Each number is 50 + 12 x the weight over its row's rms, rounded and kept within 0 to 99. Layers, rows and columns count from 0. The size before them is the row's rms in percent of the matrix's.

# layer 12 attention output (transposed), 512x256, rms 0.276, rows 355-383, columns 64-127
104:36 47 57 39 58 40 67 69 49 46 41 30 33 45 76 43 56 54 58 58 57 31 50 63 45 52 58 34 69 45 42 46 47 62 29 25 35 28 63 29 57 60 54 57 33 40 45 50 77 40 74 58 46 27 43 50 41 52 49 52 48 46 47 55
098:42 42 28 56 39 61 57 63 49 46 24 36 70 65 58 62 45 39 37 67 58 61 50 68 53 66 50 58 39 56 52 48 50 47 41 50 50 44 49 53 39 61 35 54 46 46 51 39 66 72 50 36 47 49 62 53 49 44 53 54 62 39 49 58
097:40 49 46 37 47 59 56 46 47 36 63 72 73 63 54 61 65 57 42 30 53 71 48 52 53 42 45 60 47 47 28 50 50 68 69 64 61 58 52 35 51 79 63 48 43 45 58 39 58 49 44 36 49 33 48 48 51 53 44 44 56 45 41 33
099:59 41 75 25 38 57 50 42 49 53 52 44 65 31 42 41 25 59 25 66 50 67 43 33 34 57 54 57 59 67 43 33 37 57 40 51 48 61 59 58 57 46 65 50 51 60 48 48 51 62 49 51 41 38 18 50 57 40 31 60 68 39 20 57
099:39 53 41 51 53 68 54 62 56 59 49 52 41 42 61 54 48 54 45 56 60 56 49 56 34 58 69 50 35 41 42 49 09 38 65 60 33 35 37 48 68 48 52 57 37 58 14 54 53 35 16 50 42 60 50 50 59 66 57 46 68 36 62 43
100:30 60 65 62 42 54 84 40 48 46 26 48 30 48 62 54 64 51 50 46 38 51 36 69 65 71 43 47 54 64 39 57 63 56 45 52 55 42 56 47 43 43 40 44 87 53 58 64 46 45 65 37 52 48 51 66 52 61 63 40 50 59 46 45
100:42 28 49 48 71 25 30 37 76 44 55 56 53 35 51 50 62 57 78 66 40 49 48 35 52 50 61 49 61 58 59 36 59 41 59 36 59 80 54 39 61 46 38 60 51 35 44 45 30 55 49 49 21 55 64 55 69 56 63 69 60 31 44 74
096:44 72 53 49 47 56 56 68 38 44 64 55 58 74 56 56 48 58 50 68 46 42 58 68 44 64 45 44 38 72 49 29 42 50 59 48 64 50 40 62 49 55 56 45 28 35 58 61 37 46 40 50 57 60 42 45 66 53 39 62 31 50 26 46
101:45 56 48 28 30 52 41 70 48 68 69 62 60 44 44 36 51 55 35 43 42 58 56 38 54 61 49 52 51 50 64 46 65 38 45 39 43 44 62 68 35 61 52 45 46 36 32 35 51 61 59 59 58 53 66 54 62 33 43 52 43 56 66 62
097:32 33 41 53 54 56 42 51 30 50 56 21 60 44 50 74 50 44 60 53 49 54 47 57 45 61 60 57 33 61 37 22 46 66 38 40 70 38 47 56 51 56 45 60 71 37 64 38 46 32 45 58 61 28 39 46 50 22 34 64 35 69 57 55
097:72 69 66 63 64 51 62 39 40 44 68 52 69 34 50 46 43 63 41 46 29 45 70 40 44 53 50 35 45 54 53 59 40 48 39 54 53 54 35 30 48 47 61 55 48 53 53 50 56 72 42 30 38 73 63 48 57 44 28 41 44 37 71 61
101:65 40 57 68 22 39 61 49 68 57 50 44 40 40 45 47 49 60 59 41 34 53 48 62 50 55 31 53 27 54 69 44 52 43 47 63 62 62 60 51 54 38 68 44 36 64 47 38 19 47 58 25 50 37 52 56 59 20 52 49 60 70 43 35
099:62 48 54 48 47 37 39 52 58 46 61 48 34 39 49 61 36 66 44 66 57 46 73 24 41 54 55 54 37 63 66 59 61 32 54 40 40 46 52 34 62 56 34 44 56 24 52 51 21 58 63 48 62 38 79 44 34 72 76 37 52 41 60 65
101:30 49 50 68 44 53 44 39 56 43 71 41 35 51 54 73 52 50 42 52 47 51 49 67 33 34 37 40 79 42 59 44 51 64 42 62 82 55 59 51 50 55 55 36 57 45 27 54 53 62 55 40 32 68 38 63 47 41 42 57 44 29 68 68
094:37 55 57 52 51 30 22 43 34 59 30 73 46 59 57 50 54 38 56 34 53 59 60 63 42 45 54 50 45 37 33 59 60 42 53 45 31 57 50 57 40 52 55 57 60 71 42 42 61 56 41 65 59 47 47 40 49 57 45 71 76 58 62 35
097:50 34 43 54 64 66 54 60 72 70 22 68 49 45 54 50 62 32 58 64 58 48 39 54 73 50 47 60 36 38 32 60 68 46 55 40 60 67 43 46 51 10 58 70 36 72 45 37 59 72 49 60 51 50 53 46 46 31 67 39 51 44 53 65
103:46 59 62 48 34 44 47 44 47 54 56 39 42 57 50 62 60 62 56 47 46 50 58 44 37 33 63 42 25 52 58 33 50 51 59 48 67 28 65 24 39 54 62 43 39 41 55 60 69 61 49 33 48 46 50 50 44 39 40 57 46 66 25 49
098:62 52 59 48 43 36 42 31 51 62 47 37 59 33 51 39 64 45 41 61 40 54 67 61 51 32 49 57 41 66 29 47 68 47 39 72 76 64 39 47 41 44 43 53 45 57 52 50 47 61 67 45 48 53 52 32 49 29 47 62 43 42 42 46
103:39 54 46 59 61 37 36 31 49 62 37 27 78 37 45 47 39 46 62 78 55 49 35 66 51 59 53 53 45 23 62 56 56 38 28 43 47 40 47 52 64 36 48 68 61 55 60 39 68 48 54 41 46 41 47 38 60 26 47 47 55 65 37 60
098:35 73 54 87 39 50 43 59 68 33 42 54 60 28 57 20 43 63 50 57 33 62 51 51 43 51 49 48 66 55 70 53 44 54 54 49 60 65 54 65 56 62 40 48 43 56 38 58 37 55 51 47 51 35 47 43 55 47 48 43 35 62 60 35
101:42 39 53 56 39 43 17 56 42 51 33 46 30 59 58 55 50 34 38 59 63 61 54 33 72 65 52 53 31 59 48 47 32 47 33 47 36 71 62 65 60 52 34 51 48 30 45 53 46 58 56 58 56 63 25 67 36 52 53 40 64 67 59 44
102:54 41 58 50 54 62 54 54 70 38 35 40 35 54 37 33 64 43 51 59 48 42 49 30 44 35 60 37 42 31 45 43 34 51 37 51 50 55 39 67 62 36 51 60 65 49 67 49 68 51 52 52 46 71 46 58 53 53 56 58 58 58 29 62
101:49 57 61 59 47 53 65 55 66 53 56 46 52 49 38 25 55 51 51 51 30 54 22 34 41 60 57 37 38 49 40 52 43 47 32 46 50 60 58 52 62 42 66 61 41 48 53 36 74 20 43 25 41 42 61 57 56 55 50 57 43 42 62 37
093:58 61 40 48 42 31 60 39 42 54 56 32 58 63 52 37 41 54 31 55 79 49 65 62 63 61 75 31 55 41 62 64 53 52 45 70 79 56 46 65 50 59 47 45 69 50 49 40 57 53 42 44 40 56 56 72 68 49 43 62 62 64 56 62
106:68 54 50 51 29 44 44 52 56 26 47 56 26 55 61 56 49 72 41 30 51 58 51 44 55 58 53 47 44 67 62 53 39 65 67 42 60 45 52 51 60 37 34 39 30 50 48 58 32 36 50 47 42 32 55 59 68 48 50 64 50 50 72 73
100:59 61 58 50 40 64 43 69 38 51 56 36 68 59 47 65 42 61 52 47 46 56 64 37 60 57 57 71 33 53 68 41 68 58 68 50 46 57 58 44 43 43 23 54 45 47 55 77 51 53 29 54 56 58 43 60 61 36 32 66 55 47 70 54
097:64 63 59 57 34 50 61 59 64 46 58 60 57 37 32 62 46 40 43 40 61 42 43 45 55 55 50 44 24 64 28 67 37 73 24 66 42 44 53 40 40 57 48 42 28 45 57 35 30 56 43 51 52 66 60 65 55 48 46 62 47 38 71 51
096:60 49 68 37 35 53 43 51 65 31 55 57 24 42 32 41 60 52 46 31 45 47 68 55 51 42 42 35 40 48 72 55 42 58 60 50 57 53 59 64 35 53 38 33 50 54 47 52 55 54 46 53 72 53 54 44 44 56 30 41 67 48 36 47
102:49 50 64 64 48 47 35 61 51 58 51 49 12 45 36 28 53 44 31 51 62 62 46 58 46 84 58 53 56 69 52 61 52 46 59 58 20 51 66 42 39 45 37 62 53 50 57 70 51 51 49 65 55 49 47 61 59 66 34 87 49 21 44 62
# layer 12 attention value, 512x256, rms 0.266, rows 356-383, columns 64-127
075:57 40 33 52 50 46 50 52 34 62 72 67 55 39 45 68 39 72 59 53 51 62 60 31 51 43 55 33 37 38 56 47 44 57 56 30 47 43 50 68 49 43 42 72 39 49 45 58 39 46 55 68 33 70 61 37 42 44 61 47 33 52 27 45
081:57 52 54 56 48 42 33 50 57 65 68 53 44 43 63 45 52 49 64 44 37 42 63 63 46 48 54 43 29 41 64 26 37 65 38 28 33 54 58 66 50 42 57 52 78 48 47 70 43 67 74 55 54 60 42 68 35 61 66 31 36 57 53 46
074:61 55 34 47 63 65 66 56 67 28 42 36 42 52 41 34 66 41 47 34 51 34 61 61 60 45 39 37 34 51 86 59 45 49 65 47 43 46 47 52 51 57 54 44 70 38 35 52 62 59 37 37 46 29 62 46 51 56 49 47 46 60 47 36
077:35 44 58 46 56 44 52 38 56 78 47 68 24 54 44 52 60 55 54 31 42 44 33 48 42 35 17 59 58 55 60 49 72 50 60 49 49 39 48 76 46 41 39 54 36 62 65 53 52 76 57 46 62 62 72 49 51 37 40 65 48 82 53 56
072:63 41 74 53 58 59 42 49 54 62 59 39 65 31 49 70 49 45 55 45 49 53 56 49 52 39 69 62 47 58 62 56 42 62 42 44 49 59 50 45 34 50 49 42 23 72 55 39 54 45 52 24 59 38 83 48 45 30 19 55 53 48 54 43
074:59 97 45 52 51 63 57 37 24 51 34 42 59 52 52 39 42 38 40 48 50 59 53 44 49 36 42 49 34 72 55 49 50 54 67 42 50 45 37 65 46 52 42 56 68 59 54 55 40 57 63 70 44 54 37 67 28 65 51 60 56 63 56 47
078:42 47 59 59 61 44 53 37 57 32 53 57 48 40 52 53 41 55 37 49 43 56 61 35 53 50 60 67 43 36 69 67 54 58 59 74 22 42 52 42 46 65 36 39 56 52 67 34 24 33 36 62 37 33 41 48 65 43 61 41 65 39 73 37
076:33 44 29 74 64 53 56 50 50 49 60 52 33 47 53 70 67 44 69 47 42 60 63 37 51 70 56 36 39 51 50 53 44 58 59 37 52 54 42 43 55 52 42 52 69 46 57 55 32 51 32 43 35 27 42 40 57 60 51 43 51 56 38 40
079:35 67 38 49 41 47 53 30 60 34 39 66 42 58 69 43 51 69 34 51 40 47 63 49 22 57 38 39 44 43 52 59 41 19 62 64 49 58 51 46 46 45 51 56 43 38 53 57 60 92 59 54 46 46 59 47 62 47 69 22 52 37 53 47
074:39 39 51 35 62 39 38 61 45 28 38 15 51 69 47 60 44 33 59 47 58 42 55 27 40 39 61 52 45 40 43 40 66 74 58 57 47 50 47 20 34 60 41 54 36 35 40 50 45 41 44 48 53 37 55 52 54 50 56 56 43 64 49 57
077:39 52 27 39 73 63 44 61 42 60 52 53 52 46 57 55 56 50 30 37 47 63 61 39 66 55 48 61 60 55 51 56 41 55 33 27 46 41 47 40 54 40 43 57 63 30 71 66 68 51 52 70 41 56 56 65 53 47 62 58 64 49 54 54
073:42 44 30 49 57 70 50 39 60 66 65 64 61 50 51 54 74 42 45 41 32 55 60 49 80 40 58 36 56 54 32 58 43 66 68 45 51 54 63 62 57 62 50 64 35 44 48 64 66 42 53 38 47 51 43 51 60 46 47 56 57 41 90 33
074:59 58 41 58 35 47 45 41 48 60 46 48 63 39 47 35 53 65 48 45 55 63 48 53 50 51 71 69 39 66 53 37 52 50 40 37 39 54 55 51 36 27 47 65 69 45 72 50 59 53 66 53 58 26 78 35 60 39 56 50 45 48 33 64
074:42 38 45 46 41 45 63 48 71 41 76 37 53 56 41 56 65 69 63 46 53 27 51 49 46 57 67 43 49 49 52 33 29 43 60 53 75 25 71 47 50 48 34 62 39 51 49 49 63 61 68 51 35 46 51 50 55 59 66 25 42 53 50 51
072:52 60 26 45 37 68 50 50 56 37 63 50 47 51 43 49 41 47 36 50 53 56 51 41 46 39 70 34 52 59 54 38 27 48 61 46 72 45 62 62 55 73 45 57 37 67 48 61 63 61 40 39 57 57 42 73 49 74 52 45 55 62 35 45
073:45 55 42 53 66 66 47 40 53 45 46 36 56 49 63 22 39 19 22 55 41 50 29 62 47 36 46 55 66 46 30 72 43 54 40 54 49 62 37 60 67 63 39 39 56 56 47 30 62 55 44 50 57 60 24 60 62 47 68 56 47 60 79 41
078:57 39 68 40 48 44 35 44 53 40 38 47 53 66 55 39 23 66 53 42 54 37 51 47 33 73 49 47 51 43 49 48 55 57 62 44 39 52 61 45 74 61 59 43 54 39 42 52 46 50 60 38 53 63 38 52 60 85 34 54 68 53 48 59
073:52 57 43 45 59 48 68 48 61 47 53 59 45 63 77 37 50 58 53 46 45 26 55 31 69 35 53 60 45 50 48 43 41 43 60 30 67 56 54 53 58 45 47 63 39 30 62 60 45 60 56 57 69 59 53 38 64 46 52 59 27 54 57 40
081:51 48 52 33 55 67 51 42 45 53 60 59 38 76 35 62 45 56 24 46 53 39 42 46 50 52 46 56 53 38 52 50 62 24 69 48 75 44 51 33 50 61 56 55 59 43 58 58 63 54 38 45 50 52 63 46 40 49 46 61 64 47 47 74
074:51 56 53 45 46 45 52 66 69 50 34 51 50 55 37 54 42 56 65 64 23 60 31 58 50 47 48 38 37 61 44 43 54 43 39 57 67 34 71 43 50 80 51 63 53 47 55 36 30 41 57 46 52 38 54 31 59 34 60 46 62 48 51 57
076:43 42 54 50 56 61 32 48 68 67 52 31 51 41 52 73 44 59 32 51 28 56 40 58 49 61 54 43 55 51 44 26 66 80 47 43 49 22 44 63 61 56 31 45 53 48 62 46 58 36 61 57 55 27 86 38 47 53 54 47 49 35 43 40
076:51 52 50 50 50 45 42 36 49 55 67 69 37 70 59 68 52 45 40 31 63 54 55 68 59 65 56 35 45 50 64 62 68 54 92 35 53 47 58 66 32 57 51 36 75 52 46 58 50 78 64 61 40 53 58 51 41 49 47 56 70 35 39 74
073:58 57 53 47 55 45 36 47 45 36 30 35 60 50 51 62 67 55 39 38 41 49 64 52 51 50 57 68 40 48 39 41 38 64 68 58 65 62 47 33 66 53 68 63 39 59 44 28 51 49 53 44 47 43 66 32 58 80 60 34 53 60 60 45
072:32 57 58 53 45 60 46 46 44 65 48 63 69 36 40 44 50 37 66 64 43 33 44 53 47 45 55 48 64 30 24 51 45 42 45 73 45 35 63 37 59 46 63 59 74 66 78 39 63 60 41 36 66 70 55 48 41 66 71 43 45 62 42 49
077:34 31 61 47 77 31 51 56 57 61 35 61 44 53 39 35 57 31 46 61 39 41 54 75 62 73 53 39 57 51 41 62 52 52 53 47 45 51 64 38 48 36 71 40 56 59 73 51 39 49 49 39 39 48 47 50 49 46 27 47 42 53 40 45
078:32 58 41 45 62 70 34 45 69 41 46 39 42 38 71 35 57 46 66 39 60 48 55 52 42 49 80 59 57 46 31 47 62 46 61 42 73 53 66 70 46 63 68 55 50 39 56 39 67 47 61 41 59 23 46 30 62 58 58 34 46 52 43 49
081:61 61 49 41 54 44 53 43 44 75 74 61 62 62 41 51 58 40 40 63 60 66 27 45 56 53 46 64 21 34 40 45 44 59 15 47 52 43 33 49 61 31 38 59 49 32 66 54 45 64 52 55 45 58 40 42 64 61 80 45 41 43 68 54
075:62 63 37 42 40 51 61 37 63 40 49 48 45 52 89 60 58 49 45 57 45 48 43 32 58 42 44 31 49 39 51 50 35 42 31 59 47 49 33 61 53 43 61 37 60 25 36 31 55 40 38 53 49 60 45 45 69 41 59 46 56 59 33 38
# layer 12 attention query, 512x256, rms 0.236, rows 384-409, columns 64-127
071:43 48 52 66 46 37 57 63 56 49 59 40 44 57 28 60 39 49 58 60 42 24 51 52 54 60 37 45 39 52 46 52 46 49 42 40 59 55 55 56 59 48 53 47 64 49 44 55 60 47 40 47 60 69 38 34 73 60 64 46 54 47 50 66
074:32 53 78 58 42 43 40 53 48 53 64 54 24 42 50 41 53 33 53 57 53 31 35 52 38 51 50 35 48 72 53 56 58 46 34 51 60 66 47 52 53 46 61 50 61 37 50 50 69 61 45 53 69 65 56 53 58 58 58 46 40 58 49 56
079:48 40 62 78 49 66 48 71 48 46 69 40 45 49 35 51 50 53 73 54 49 25 48 58 49 61 50 41 46 57 45 50 51 33 49 44 67 59 51 49 50 50 52 52 45 59 34 53 50 60 51 45 69 60 32 52 64 57 66 34 48 39 59 41
084:42 46 30 27 61 47 57 45 53 31 37 43 70 40 49 46 66 65 24 52 53 40 65 39 66 39 67 56 58 26 63 43 51 66 62 44 49 26 71 70 49 49 54 35 51 41 53 34 40 46 58 59 32 68 77 47 52 41 22 36 60 57 74 53
083:42 33 51 75 58 56 49 46 35 45 69 53 39 39 44 57 38 72 66 46 23 27 40 56 41 60 63 52 31 52 35 56 40 24 61 65 46 42 64 44 47 64 45 56 38 55 17 42 34 67 52 42 81 37 38 53 58 63 38 47 40 46 49 50
088:55 33 44 56 36 40 57 36 44 40 33 48 45 65 56 38 58 66 66 53 53 25 60 59 61 54 62 59 25 40 66 70 52 21 54 60 52 46 53 46 56 58 78 40 54 40 58 51 54 53 41 54 34 51 32 56 68 53 33 42 57 50 54 51
088:53 53 57 76 51 42 41 50 36 66 24 57 53 50 27 50 47 50 30 34 42 37 58 56 66 48 31 63 47 56 48 59 31 43 73 66 37 40 49 32 75 29 60 59 56 38 76 51 56 39 50 31 41 60 51 31 47 73 54 50 63 53 24 51
091:59 54 50 49 35 52 40 43 39 61 40 49 40 46 51 64 68 70 29 56 60 48 51 32 53 52 28 49 64 43 56 66 51 44 75 49 55 68 61 47 61 55 51 56 48 45 49 48 69 41 46 58 32 46 54 34 47 62 35 37 60 27 46 80
094:57 44 59 68 38 56 25 40 52 45 47 63 79 75 51 52 60 51 41 56 48 70 60 56 44 63 28 48 43 39 61 40 53 86 57 51 71 47 59 40 38 52 39 49 42 56 59 70 47 43 39 45 52 42 81 38 43 54 58 56 28 38 46 51
091:51 61 41 20 57 65 38 57 46 47 57 68 51 65 53 53 62 45 64 48 55 61 54 45 28 39 56 45 59 69 52 49 74 51 39 60 58 77 44 50 43 34 61 50 66 44 57 60 48 48 65 59 39 46 53 60 60 53 71 73 61 51 55 61
106:32 58 48 45 69 60 31 39 64 44 39 58 31 43 34 40 48 49 52 38 62 67 42 59 58 43 48 55 49 69 33 33 53 59 35 41 53 42 54 64 81 41 28 72 36 52 48 30 53 41 46 47 34 44 53 63 41 42 84 42 60 41 32 31
104:57 61 43 24 40 76 79 58 40 46 67 55 52 54 44 40 47 51 54 48 36 64 51 30 64 50 40 37 52 78 55 47 64 55 38 67 69 58 49 58 45 49 49 39 60 55 53 53 49 63 45 54 57 69 53 56 46 40 61 54 46 68 46 41
118:64 84 48 49 44 47 57 68 56 51 60 43 71 40 61 28 41 38 62 47 63 80 66 73 59 50 53 42 53 57 57 51 46 41 59 65 46 47 49 39 58 52 52 57 37 54 49 54 41 52 51 42 72 40 52 47 46 48 53 47 54 63 53 57
101:69 45 25 49 74 41 42 36 35 60 38 49 58 63 35 57 62 67 45 64 43 39 39 47 45 57 49 62 32 44 63 50 53 44 73 40 43 40 68 68 41 34 53 51 58 54 42 17 47 36 59 57 44 40 68 37 57 55 56 39 52 63 43 58
109:51 55 57 44 57 48 53 74 41 44 43 28 54 44 56 62 44 56 45 48 45 50 60 38 28 40 63 57 40 43 50 54 39 68 67 54 49 61 70 35 49 53 71 30 45 42 57 52 38 59 35 57 47 36 53 36 46 48 42 43 51 38 57 56
116:27 27 62 60 29 60 51 71 46 76 50 47 43 59 58 37 60 38 38 68 49 43 37 71 36 32 66 41 44 56 46 51 62 47 45 39 45 63 38 85 57 45 57 72 48 39 52 44 41 40 62 33 64 50 45 54 53 30 52 49 72 54 51 74
110:41 54 57 34 38 49 59 53 64 74 56 55 58 59 50 40 72 67 67 56 54 43 46 34 40 33 36 69 47 45 41 32 50 48 43 65 36 42 56 34 50 51 45 72 52 59 36 68 74 38 48 63 48 44 43 49 33 58 46 55 38 46 45 60
105:42 49 66 56 63 58 49 55 46 40 42 51 46 46 46 44 58 67 48 49 58 54 59 77 44 40 44 57 40 56 47 54 53 59 26 39 64 42 27 57 29 47 54 38 37 60 58 41 42 16 56 49 40 43 39 56 38 25 28 75 65 58 56 59
107:60 50 57 52 55 45 42 65 50 44 36 35 40 67 53 50 47 40 68 62 34 53 68 19 49 56 39 55 46 59 58 45 62 56 49 79 64 46 41 74 35 48 26 53 39 52 54 55 46 45 52 58 40 37 65 45 62 59 55 49 53 52 42 48
113:46 50 25 53 48 33 52 51 45 40 49 40 68 72 70 53 42 36 50 37 86 62 38 61 56 45 37 54 64 58 55 61 23 50 38 64 34 52 49 36 41 53 32 41 30 44 46 46 46 51 69 56 46 67 56 40 57 70 44 53 46 65 33 55
111:41 57 55 42 20 66 67 30 55 49 06 31 39 56 37 68 52 56 34 54 54 53 43 63 53 56 52 12 47 38 49 47 26 49 51 44 39 49 55 42 36 36 32 54 80 42 58 50 40 46 75 63 24 53 48 54 56 49 43 57 40 40 59 62
116:46 57 53 41 74 66 60 61 68 39 48 52 37 40 58 57 35 46 94 39 67 60 43 43 37 37 42 55 51 66 37 54 48 48 44 55 50 46 63 44 51 65 72 50 46 34 48 41 57 65 40 52 46 49 58 42 38 70 54 28 54 42 43 43
107:35 57 44 48 44 45 61 69 62 55 57 48 39 42 36 65 64 42 54 46 51 34 49 37 41 41 57 52 47 57 29 33 53 45 53 52 42 46 38 39 44 43 52 56 52 59 54 51 57 33 62 22 62 70 51 47 55 66 36 40 64 60 13 55
116:57 46 36 53 42 44 47 47 54 67 38 61 52 54 62 49 53 49 55 63 68 68 55 51 63 29 45 58 51 46 57 52 60 44 47 59 61 40 37 71 44 47 61 41 64 19 41 56 58 46 68 36 38 74 63 65 55 43 42 40 38 55 44 57
108:56 59 39 40 53 58 53 57 44 58 44 42 43 67 44 55 32 52 37 40 49 55 47 48 49 53 71 27 44 73 58 44 51 34 59 44 67 46 26 56 50 29 52 70 40 66 34 64 70 46 68 64 62 39 59 44 57 41 45 52 40 30 69 38
099:42 42 42 36 52 58 55 42 44 38 48 69 51 72 26 54 44 46 59 44 37 60 61 39 49 59 57 34 70 38 42 71 63 52 21 40 46 50 59 62 51 56 53 29 58 69 32 72 52 84 35 46 62 49 31 39 61 37 58 51 37 59 41 59
# layer 12 attention key, 512x256, rms 0.233, rows 384-409, columns 64-127
073:36 67 43 54 65 67 59 51 42 58 37 23 77 70 50 48 28 62 34 49 59 71 36 60 43 47 34 61 71 36 62 47 64 50 46 53 40 58 46 57 54 45 59 41 55 60 73 47 43 73 40 41 25 59 47 65 57 46 28 54 43 53 54 46
073:53 37 29 41 51 60 78 57 33 59 42 41 75 60 60 55 45 55 53 54 60 56 55 70 47 65 40 47 87 61 31 55 29 26 57 60 44 63 61 53 36 43 51 56 68 41 49 27 29 49 53 73 44 59 58 34 49 59 48 27 41 62 32 50
076:55 37 45 49 55 60 46 57 33 49 51 20 82 57 55 62 41 57 36 35 63 58 28 71 58 50 20 72 61 49 50 60 48 35 43 58 51 41 54 67 57 53 51 52 52 41 50 75 68 55 47 57 25 53 54 39 36 48 27 46 59 54 32 56
078:54 44 50 61 31 42 28 70 49 45 49 48 56 51 48 76 62 57 48 45 28 63 51 45 44 45 55 51 37 32 39 40 34 53 28 34 44 44 49 49 38 35 34 24 48 52 40 53 63 30 28 27 31 52 42 40 30 45 47 67 57 43 56 47
079:60 53 79 63 57 48 54 55 34 53 51 09 79 47 33 51 48 68 74 41 57 40 31 56 59 38 25 51 50 46 69 62 57 29 55 60 65 67 50 52 48 32 51 35 64 55 48 50 58 38 63 51 05 58 44 51 63 45 62 46 41 57 57 62
070:39 20 37 69 56 52 65 62 48 64 50 23 41 39 51 48 47 47 69 40 53 60 35 46 47 63 40 53 68 60 51 33 70 33 55 43 57 54 56 49 47 59 41 54 70 43 55 66 50 68 46 55 52 44 46 52 68 64 57 43 42 52 44 49
081:53 48 51 50 55 50 47 60 38 56 34 35 36 44 35 58 39 39 55 50 69 56 50 53 55 53 65 64 41 52 53 57 57 45 54 51 55 59 48 47 64 59 39 37 47 46 49 43 51 35 59 88 61 49 52 32 24 50 43 39 78 30 47 50
061:42 66 35 65 53 38 83 59 63 65 42 36 57 33 36 47 54 53 66 59 57 61 51 41 64 50 42 59 55 52 62 46 44 39 53 45 33 61 32 77 33 70 37 35 52 51 55 64 47 48 47 54 58 51 26 43 60 52 38 21 43 48 38 46
087:59 39 42 47 45 50 44 44 67 57 44 57 30 56 27 60 56 51 51 41 35 48 51 63 51 61 59 51 55 60 12 43 62 47 52 60 36 39 46 38 37 57 23 33 48 56 41 65 41 45 30 54 54 33 48 56 44 44 62 46 51 59 57 55
080:60 30 53 43 57 54 76 49 54 69 62 54 38 59 34 62 82 45 45 36 62 68 69 45 61 49 41 54 37 72 54 42 53 53 31 60 54 38 32 46 68 37 43 58 60 35 61 52 57 31 34 29 41 58 52 49 25 76 47 67 49 59 22 53
099:73 44 68 51 37 42 35 59 45 13 41 68 49 45 40 51 37 37 50 59 49 61 51 34 45 58 71 59 41 50 28 47 41 48 42 41 53 50 36 55 47 56 51 48 39 65 27 36 52 52 53 39 54 65 43 52 49 41 43 53 65 52 42 70
085:52 40 57 52 56 44 44 41 56 52 45 64 55 39 44 60 50 56 14 39 46 41 67 33 60 35 38 53 60 55 39 31 68 43 65 47 59 31 49 40 56 26 41 56 35 55 55 49 28 39 48 36 54 45 41 51 55 40 64 65 49 37 62 47
090:63 40 40 80 32 58 52 39 50 54 32 59 66 63 45 57 82 40 76 54 53 49 38 57 49 52 50 70 45 56 73 33 33 58 51 44 54 43 35 59 54 61 56 63 54 84 46 57 40 47 57 32 41 54 43 32 31 37 63 65 43 55 64 35
097:68 59 59 43 28 64 82 76 81 50 69 48 49 35 63 51 47 53 57 45 57 51 47 52 48 43 43 41 39 43 70 43 37 20 58 33 55 36 40 33 51 51 43 55 55 57 55 32 65 41 45 41 38 63 68 40 29 76 44 51 38 53 53 37
104:45 32 44 53 70 39 59 59 43 32 61 62 42 57 31 58 48 51 56 58 36 36 39 47 37 51 41 42 31 53 49 43 42 66 29 48 47 49 50 53 62 45 52 45 42 54 58 55 52 57 46 59 41 42 50 59 32 32 33 31 57 55 41 47
103:42 46 54 37 48 50 42 45 45 49 64 46 66 73 53 29 72 44 59 52 62 72 29 62 56 50 43 64 41 57 55 43 60 56 43 50 54 40 47 58 42 72 36 72 47 37 50 48 58 35 54 52 48 45 29 38 56 32 42 37 59 75 34 47
112:67 30 47 46 32 34 57 52 58 41 65 81 71 26 62 61 82 53 53 48 66 41 54 50 56 29 52 52 34 25 20 37 38 35 44 66 59 37 49 47 48 55 21 55 64 79 55 79 57 48 44 35 50 18 44 42 46 41 44 48 48 43 49 45
104:48 65 47 78 54 42 45 18 27 50 48 48 42 51 47 59 46 45 46 67 22 46 51 54 38 47 45 63 52 65 52 38 37 44 31 36 44 58 47 23 46 73 41 48 54 52 70 34 47 44 54 46 52 66 33 52 44 37 34 53 58 50 51 51
117:30 63 50 59 49 58 45 45 71 45 56 65 52 51 61 45 46 67 45 46 70 68 50 37 62 35 62 41 37 50 33 58 65 44 62 42 51 49 31 55 33 64 30 37 54 39 49 70 54 55 53 83 49 13 50 36 29 44 71 50 47 43 54 28
112:68 75 52 50 73 32 44 46 49 30 49 44 57 53 49 40 42 44 67 51 52 43 44 51 48 60 70 43 27 64 64 57 42 48 55 52 43 37 38 58 40 57 50 76 52 34 63 46 67 43 54 50 40 47 42 47 34 61 74 40 40 45 65 61
107:54 60 34 47 46 67 73 60 38 47 44 53 49 47 59 74 50 60 42 58 65 52 54 35 54 45 42 65 39 53 57 33 46 42 41 49 43 41 54 66 41 72 42 38 50 52 51 46 38 29 62 42 48 57 38 45 59 43 53 54 68 44 52 27
112:29 63 60 53 60 44 60 46 53 48 67 28 47 54 51 58 47 40 57 57 57 32 66 73 41 52 37 51 52 51 61 55 59 58 32 50 59 41 56 55 42 56 70 57 52 54 52 48 46 72 31 54 65 54 56 41 63 73 49 40 47 34 37 62
114:46 66 53 48 26 86 41 68 60 59 39 40 50 69 45 41 57 36 61 49 47 33 29 51 52 43 65 58 56 65 53 53 46 58 48 50 47 60 48 45 54 41 49 44 28 66 46 27 56 34 64 48 67 50 48 39 54 39 48 46 47 36 67 68
112:42 54 64 66 43 40 43 40 47 28 51 54 47 71 37 41 39 42 58 47 51 41 33 32 57 52 51 50 60 41 55 40 57 37 58 65 58 71 54 29 35 56 45 59 48 53 40 43 37 47 42 59 55 60 37 47 48 35 62 43 29 53 68 48
114:43 53 54 36 44 49 46 50 36 42 55 48 44 61 58 52 48 45 32 21 41 53 44 53 52 52 44 55 26 79 45 24 48 37 36 53 39 52 50 46 58 43 54 63 28 43 47 56 53 52 55 59 66 54 38 55 53 35 61 53 36 55 48 57
126:43 46 51 44 61 55 56 60 52 45 47 36 71 68 43 50 35 43 37 41 54 41 57 54 61 70 49 69 60 57 46 59 54 53 42 60 64 48 43 36 37 41 54 46 52 29 50 43 53 53 51 65 47 46 54 29 56 62 74 51 47 56 42 92